Part of a small language model's weights.
Size: width 128, MLP 320 SwiGLU.
Architecture: RMSNorm before each block, rotary positions, no biases in attention or MLP, untied embeddings.
Training: a variant of SOAP for these matrices, 190M tokens, 5811 steps.
Each number is 128 + 32 x the weight over its row's rms, rounded and kept within 0 to 255. Layers, rows and columns count from 0. Numbers have three digits each. The size before them is the row's rms in percent of the matrix's.

# layer 8 MLP gate, 320x128, rms 0.149, rows 0-99, columns 0-63
094:134107135135101154152117186137105137130150121167150159099175126101145094110184046104159094150139121097117164106156153133047113122120080116115180156123154107113102138194103193068174086108103180
102:100173155093092166116065058146097144137151120121181129142098163168178185151136154119147149168078098151186151091104083104103115171078150103132131138112098131156099098066099162032099142124143117
106:134108159180163143155078153042107112136133064079161179114104177116141163117104107166096118116119119165178128156174086136154117138184099131141121085098085136100150159183078142165130153145115095
098:104075073120125150132155097099139077171100122202158153164086155017157105129090095157086077120126116126157153118179138124074077128153121132186200163141207168119156139130180156118141106154081171
093:128199167155099134092157122148138065167077177120141102149127124161159167148112136083105140122084157099112113147115176120127127124146190174131176130090135150207127136140109136128107118122139163
099:097124118113165142133066179148114165095113195122102115114058129141091123131114124145085127156108175086120151114102103068135163188072168117105135118156070083105144133136164131183084129184131092
098:129165144077119181148150065148131153189101124109157140153133143141097144123073120107114105131182155089146152100142146125096139119167170098169111078179128134121153113175133137196078144157103058
099:134071125109150118093105166099121162066142081130158131170123111120153117207125105124152139145119159120134108185117186125112140108081147128081157161141123156107132118125106183180123112135168129
098:169110104136160149155158148172115094118104134190110115079123139192157183096116165132074135109165155127178069170132105149144071076177131143116164160181145123129079143150114161116120158083090120
099:127109168142132131145091118162067095080093155136115124103180113079118137173143124154087121112094158159122145193125114162107156110106078174131078154172154156122113096129136157105158153150166151
097:155126175112144136169120139125126107165190178083169183118108124153140181129068075180089206113160150195166117165137094135119157103136133117085105139091110127153130129103157097167102110155114186
099:098152122155156168114183116181123134076142113162148132137149154165087109143073170068138140126110150090169101111161150167130172116118128107110179098109126111173135168139113123122119128136142085
092:156149078136096167193174079196115102064071120107116178079170134070101150177153141079102117111161073108160117129120158093152098102099199187130098133132135146125146154108146110119065122186164099
104:117170141143116169120090136190027117100116110094182097109122130136102133083110158143085124178060115187134146197098136114156169069123157163131151112121111131203108109153193129111080134150143134
103:103147122120125159155106146135160156128096118090142118143113097123133104143187162136101153127094117107112133144086108109133110121109195134101178201169140129119090133102152132046114088100166089
107:153091124106114125167095117135091156145118153079162171143131131157078120134152158148129068132054157047155179178135110194098135135147135177099148087096102100099159118155155101154120120166148168
097:106116045102154117129033126126154131172154149130129114130111116095079048150142146098090121138086091121109140158127150143103165164092157110126111129105083119083093119210130119084105120126149189
097:105124146162161118083125118142135155141190158151146123131115149168111138093126102139140174123091105076130082161131148144118141125110154059184091143120130133175165106055125100188119123148171162
102:101126106173091074142110134074134120126104089045119136076099176153103136172158130143141107144126064125096141113108113149158080123081058174067137165129139154141093145113087166034147109148149135
101:119107183163133160089084121071054132135120049173108152154151122125113129143049104108163082169142145117121126066095141136111147120135108109121134122109108167174167120152098151053063109112098142
100:153178178149069084097085122141053172118192142149165143155128125152154137094076149080127131103130119162173157091129127118146103126066199118200138125121155120127127071175111087181190167154056106
100:128154150104110141144116128144113133093131167030111087168099064133175170154070148114133117121168135114101153107137094118143167079087123101095197152127135112121087106203130104170142106138052130
086:137121163123123105132117077114073114107084090146124194181131197159096169055109100155128138094204127170160158109130168112132129114186082115082129114111125188139147165185107138149164180172145130
085:164143141157120085126073129137112066149123169107142092104132110145097088142106180135111145141112108148157094121070150042192168163152119178134125107157197147210114128110166089143133127069124109
107:108113117112132120154195159113086102186187104134136196091115128183177121100108110098116124130103057080132148119158121109100153116143141122065122088103091098130100125059153131127130141147137102
098:121108103158186127165159133120179086148163116130140138179124156144192164158060150084142132102133164161167109111144136143147099129130150099137133135178109171135182087151113125146161157166196094
095:154134113103174128144167132070151125178131124139183138072103145109118153164111170117154139095167140132068155130125123159147097081159151151121117092125116148148169110132065130183109117140117171
102:160135111130120101102109207116122145144112133090221090140169073149200163205105130096101182089146139073146118149127162144138117122093029092076145174114136124166142091131170113135124166154053135
094:115139163128117105166174055161099113079115151167133119154126101124094155148157169191143155120132097113175096173155116120143162154139078213093182109118156180094128152099142158146153116144173143
101:132079119136122149091113130135094135128198075117082198131074126148132112158097136082064112131117106073143143205100169155115096086129129129066090113111161074078135113135098169095145051103157095
098:123140150116188130148099094071119125116138136102114142144167113145107169106119185078078079153139122103122223143158130091166129147156132099175104149132088153148184121091046133145138152128107105
102:111114138128074132108092138099147150130136050064051114089086125175167174139088175098115136150123113118102155120102159129154159112152099103136181123140171134124150141189151131104122179152121088
095:169147093127142153137119138067083115090190185189054100103148127147140158097102103113159109139131104106166125123107111089122138098133118107123096152187075190123122166146147130083121134152128121
105:122099192109113162136116164116134113140074159119131171133129122137160101153133114107107110157173168105145146064166086138094123164139134081104140095100138161169179123164132050142111117158117084
099:080181124172118118083125130144123173180151143170144103133083184179147133091075132110154135121132165087162165083116110102125141167131098158130130147096073175141177136159098124113126127109171109
102:126135118083157153112167202175169091074123105071206093130163176118123109139144167158117177079125045140143160095127103163107121127102128166134119064122107159149138188191152061164156137140100090
099:124110153112124213156112101098126157090199112116125129166164102141170140127166144154115113165103109100120151165107127090168029124165091144104169145107184149157192166117140111060111135091080157
100:088130108162151094123084124128169099097083095081143068158083096111064089099103163224109127162127125102141131149070106124136142146072094119103127166180100089063089081148128083116108090102185189
104:138170082191138130089072171062154107132123078103176133130108131165111132130105151137100109031089083045122099127182143142154098101157084111066089137086103159108163152134113131097141083095140113
100:106095167198099075134150123079114160116086147174190087174157102132132093108109165097137126113168070120148132138132123139130181114092133118128102089138133119125195102103127137180154052133097141
104:120128158181101145182187175148138116149153131114143180164153106083148114092176173160114139152093087088164136136110136133167113106086085164110125133136163145146108089166116131102078117148085119
109:092118141094094148178125094096097161123088127131082106125111110138151117162073132081138086141203168161099098084111161113146122086062136110211116110102129211075122073182064119124108118133089104
103:143112105110142114099099110123074126163154181157132112091105102104167099115130189104102175138132139112178091095124134127116083054139133169129124128063127119074166123130113110078167138139094133
096:131182176114091125140122127099141131124120145141132157173151173170105081141109097147133098169188124122136149089188111150178121096113114150193193147134171114111179118088107080132214141071164109
106:138151111096111146202089120178104147095116133127198162103144095101113169106154103178092175128132082127102134196168200077140129161103086178133097101110105136146103117168146116108144133135125169
103:122078163124079101064130164178163099119125090076123181112193114089106150160124092094115113064152158126129112174201127128123086183155117119126141126126158068172090111169122119105104133139100117
096:137137178092139143181124123163157136097113121161171187141136130101096128171079229140145093116159170103151127141120133140069124127138158144104109063087150034105138145131156149101139142123125078
097:155075117182122116101100102114100179149100117105132142142199153181129130123097112173113184191157140119129176204165133190158134098103167146116066137079173120075135082093131124129118141115108116
097:060125120081168133144182160108072168033124111070097142099122093125135181101137153212136101153115158164108141176115113102106070145102125155103137122136082219098122112143134170104149175112143123
100:200130115168175097111071176095116116111164118113128155122076077133158078116160153191101109135128134083150170084095094170132088121097156061163155073085154119107117096121117151111173188099128115
100:145134148122134062110092188156120137104140100112120153197163181138113071128112108147180112087142114123188113116156147112105125106122150130126146173123133149144107107109111039190137161125084119
097:096133110127139123155096121106095103149122190070126150153099181132121139120134103176188093093099136125115130129171164147092114159174087128104139096195096171161092127176104048119133141133158107
103:145127134125125116110151150157144114073115199070132138090114080119141186152124133140105145148053073119111083141158122122103093143123099162185150113100113196189100146086134099075122153147156099
103:106151075150121119141165179124152092138158097114147149122104137050105145080075129115108157139141080085136116137119111143132137139025113131135128112148126110208099099094098112169067093108154109
089:163132150168163213106114159124161160134128129117112095136109097115136120163091103128132132148126132108151169110183189161052057143148132134099158106164099145132093159119083175148146101200131124
097:166130133126114091114064137110151149114096057133091147139112180145103135072133094149082154166116170078069092103178091112132155151118102140144093163178066159172100105110120113089129179151169136
091:126085112170095088121148147139156098117147188103143111127193144110196127107182123152154157165171153136121115109099159178109088130104100158183139115101138143100117151152148073187114078138083094
102:146133143180136134097097133085140090079133090121120117121117163165054169152113061107124165151140149137117137157102091161223087140120084145159186160129140104162112103138123128125072160106185165
110:158134135120121106170158136113067078172110136087130110175135121069170108088136168188132115129149115112134131114101126118108129053126125139087167183129150117091174049141115080120135096117167208
096:115140110131096179123100167117091181052138137135100125155140128135039135129132103148117138154169131094200139117110122157109101072139077175112129161168096175081097121104086101142096174067115141
101:113117158133154086128125159187124125054159108106130125068113087125119136170070175139195094152049108101133104163177158157121121138122138139120128122131056134076157093084100069123125109128101158
109:138171088130175067087170145153115139094172093142153079103116165120146122189075089157174115101132051161136152106114176138115169058135134131109159150130126116162104128119070100156122113112163115
095:126156109131145123064134169160130127125187121128132158100168181177155151129111112089112176115116075158148090085100100164124133153111116102078097145186144176160194192222114122148143065098145115
105:110125172143164105108123118126108133118095134109094193059083138159118135133176075099076154149142148173119155170126127131135131154163117119103116088128025091102131167114117109148093143144125096
100:145140116141181098160088117128148107155085079090169158087110143146090158130135132166123136092135098099125140128155076130150159116162060183037129100148129121174099118137192093179069181155096122
100:128126167136093123141124137118096143122136089212147130099115218167091161076105173160101179081185130155123163119120093079154087135142108151146156119123099094090170072118097103155152084172131109
103:107076081095089093099082151114120123117088099154161184100110105111110113139141211119136149079064174087117038113112146151083157119128167143083037117125103121052104141067087137149131128105113170
108:142117161114141126065148150094175110146161155092187099167132116069117161086112140125155213104089168128140144088149138139158115125181098105100154104089170142117098119091134077191100167121086112
114:119107125079151134093092148139132186148138136148157171143090092118102118124167135255140184174129077141100149164080155139153105099137085101159122095098097163160147095130114127086126160169113072
095:111141110179123120140091106142135160122122087140178116117169099088092086142138129108137145138085160153114055054149204128101157117151085124155091100154116151129133183150091133140132121095119124
100:138151070151189147131123066180169177056168129145163127149121133115140149091150114201150149164078133201124105095134119147166178120163172112172127161145172179147139148085131127139144095142093080
102:128176129137175132164092137109119138062147158146140075168123109138120125102128127149090105185162081149149159132129165086106127027096099169129121087149114142145084131089118110170163164100128132
108:151101152075110139169126144148064126115095151092101132096061081128085167157138117144092096158105140170126102112102126139127121172123135113115136133076137144163107099117102187135037124104141173
097:146142129156134117092105079124046123126136155097161087142204135130152131107095056084215168117111111125095136131099133160116134160104211130124103141095133154101153100134089199162119117164100123
100:149124140083143100088155126123102088076150090115089150133102135117100123114115135159184086172105094156136116122154083102166147148115165158119115155147146171134123102146111168123180177119145081
103:083064138133137135187084056136187113054110171115101124073138082159136114159145176106172141121159137091150134118112101091099084090141156131155087116095137146142152157189151085107074159175140127
091:193148139180133158187153112054113105170073149159157143162144171090097134107162117163133130108126108109131154114180119150136124075150122117143099070123125158134155047180087125181121152133145085
104:099140124127128097111149167158157205128115081096125145151120125118123085128090105101114113126148094113192089161108163091092149184112132152129142074128079150100166118123133107171137150161106118
102:072128157172166131119093187112081102149130153136128079178172144168164059063147126088134148102132172125135080197148156100081111105094102150117155110069136099171127137129141036128147131174134112
092:130122111116130173108131153116143084142100109108103127177108156097172084105106116099150144127190130156134160088092130080146137174188186081105241129119118165195120130166138101115099206136142110
103:152168098213095090110111139095105178128143064118165122103110131113083125127076142080151147116157128152154120142126147121178137170155099120122114112139139136093175119137135150127123174184137144
101:108102138162155112154078144135093099154121142094132119139126096142064015112081136169080136173201116156114128129106167125160064089106078133187122110187096140144039115145172143119109085139103154
099:120110046140126065134055127148148121098138080155141099156112074123097135121120104159122142153087149103164123169154167142154130106129052204075065137123129132138084076155134158118096158185089167
091:088160180150130135128097110071192190148119161153158137089117123096137102147094159086142151122072140119161137131116143139134091094117132113077100135101114163148128133127060143069110104130105167
111:135163132086181157127136133097148121106183130139137128093115108132122150122179141160088057159158108103068104213158099139119118175131186138178170139164137125125118130142150159093065132136166158
100:148135133168110130107195076111104142074069156061168190132115139130125068109122121106109151116106152131197149134133131097132219131099163150129085090125114121164149047150119120118148108139121161
100:032128083162061140176138119095103130139113154138146072139097160120153114130157159125149164090177137139103116080170140145127093127196124111174153179153152079112150153149054079137138170122139130
101:089140132119077155117107155143079114126114154122106167131092127096103196137087107116085082068181175080122099134168133111139164122114104154134108144175132086137119157142082119156049122143058137
099:146123168115117146140131085119116123136138118074115213089127120081128146067093204121150121144092094103100155145120113117103154169104107125156212150164144133161145118144090148087159150122110117
097:168151108132135129114123175131153135120168134112118142102203159204097171158081106098088201094103153134107148132088074139103135137133119123109137155139115154199222144099128162135151128169130122
102:138107218131159115095141155100109120098203199113175126073103166139104202119127113108115087157142174072089120124146126202142157119144166147138108166128163161198143126134096113111101159142148143
107:085189158114135180195163141094125163132127127146124179079079142160147182093076161081081123134108125135149178159157142166140124148176124124143080147108136164059150085095119189093146145171111093
092:077048133098090125077101103119153124133100130126105100154125164152120151134132066117151142182159183100117170093085172144167180124147110141088141157110110124148082156106138077125155155143116142
098:115091111107095130171114158168170141131095124090122107134107106132110103128127148145080081111102151093193123122128105128108169129130078130143119132094125165192095104164168165127169099116114114
096:200120143095056145133120195109124153146119116086128162123085125162130126135165166151103136151108175143068149135161102147100094049205123174127158093171101110081137124151096172141106159148109121
105:123088045108151123102094120115150105076166160184095135097139159098096100181110125138134139151130133187152158129154165129111117076169131148142150147103156108117148111173133118175072176199117138
097:078205120096148118123114140101083169130149126182166096088129139089132078184120132129074133166170161115142133146172166107151132118077107139144234144128128067172121115118115103133151101136106072
098:180151134060167176099113130144173144056150095113151092100158184129144127102134079086122111125157145156210092104112129136149113166152137151135163184154181070154145146122183157069139117082150141
107:093106095087153132131158095114099079096136164118099152157089138100137116180129156186074162114156090122083124141184087074136140097101140167102145097132122145118144144182128109137138107154143161
097:137081150169160106080162132169064125083114131177117148156097151121102148139129121111152122160167139126178152139087125096082099088143136108072135149106113136155154047108136137123143151093126151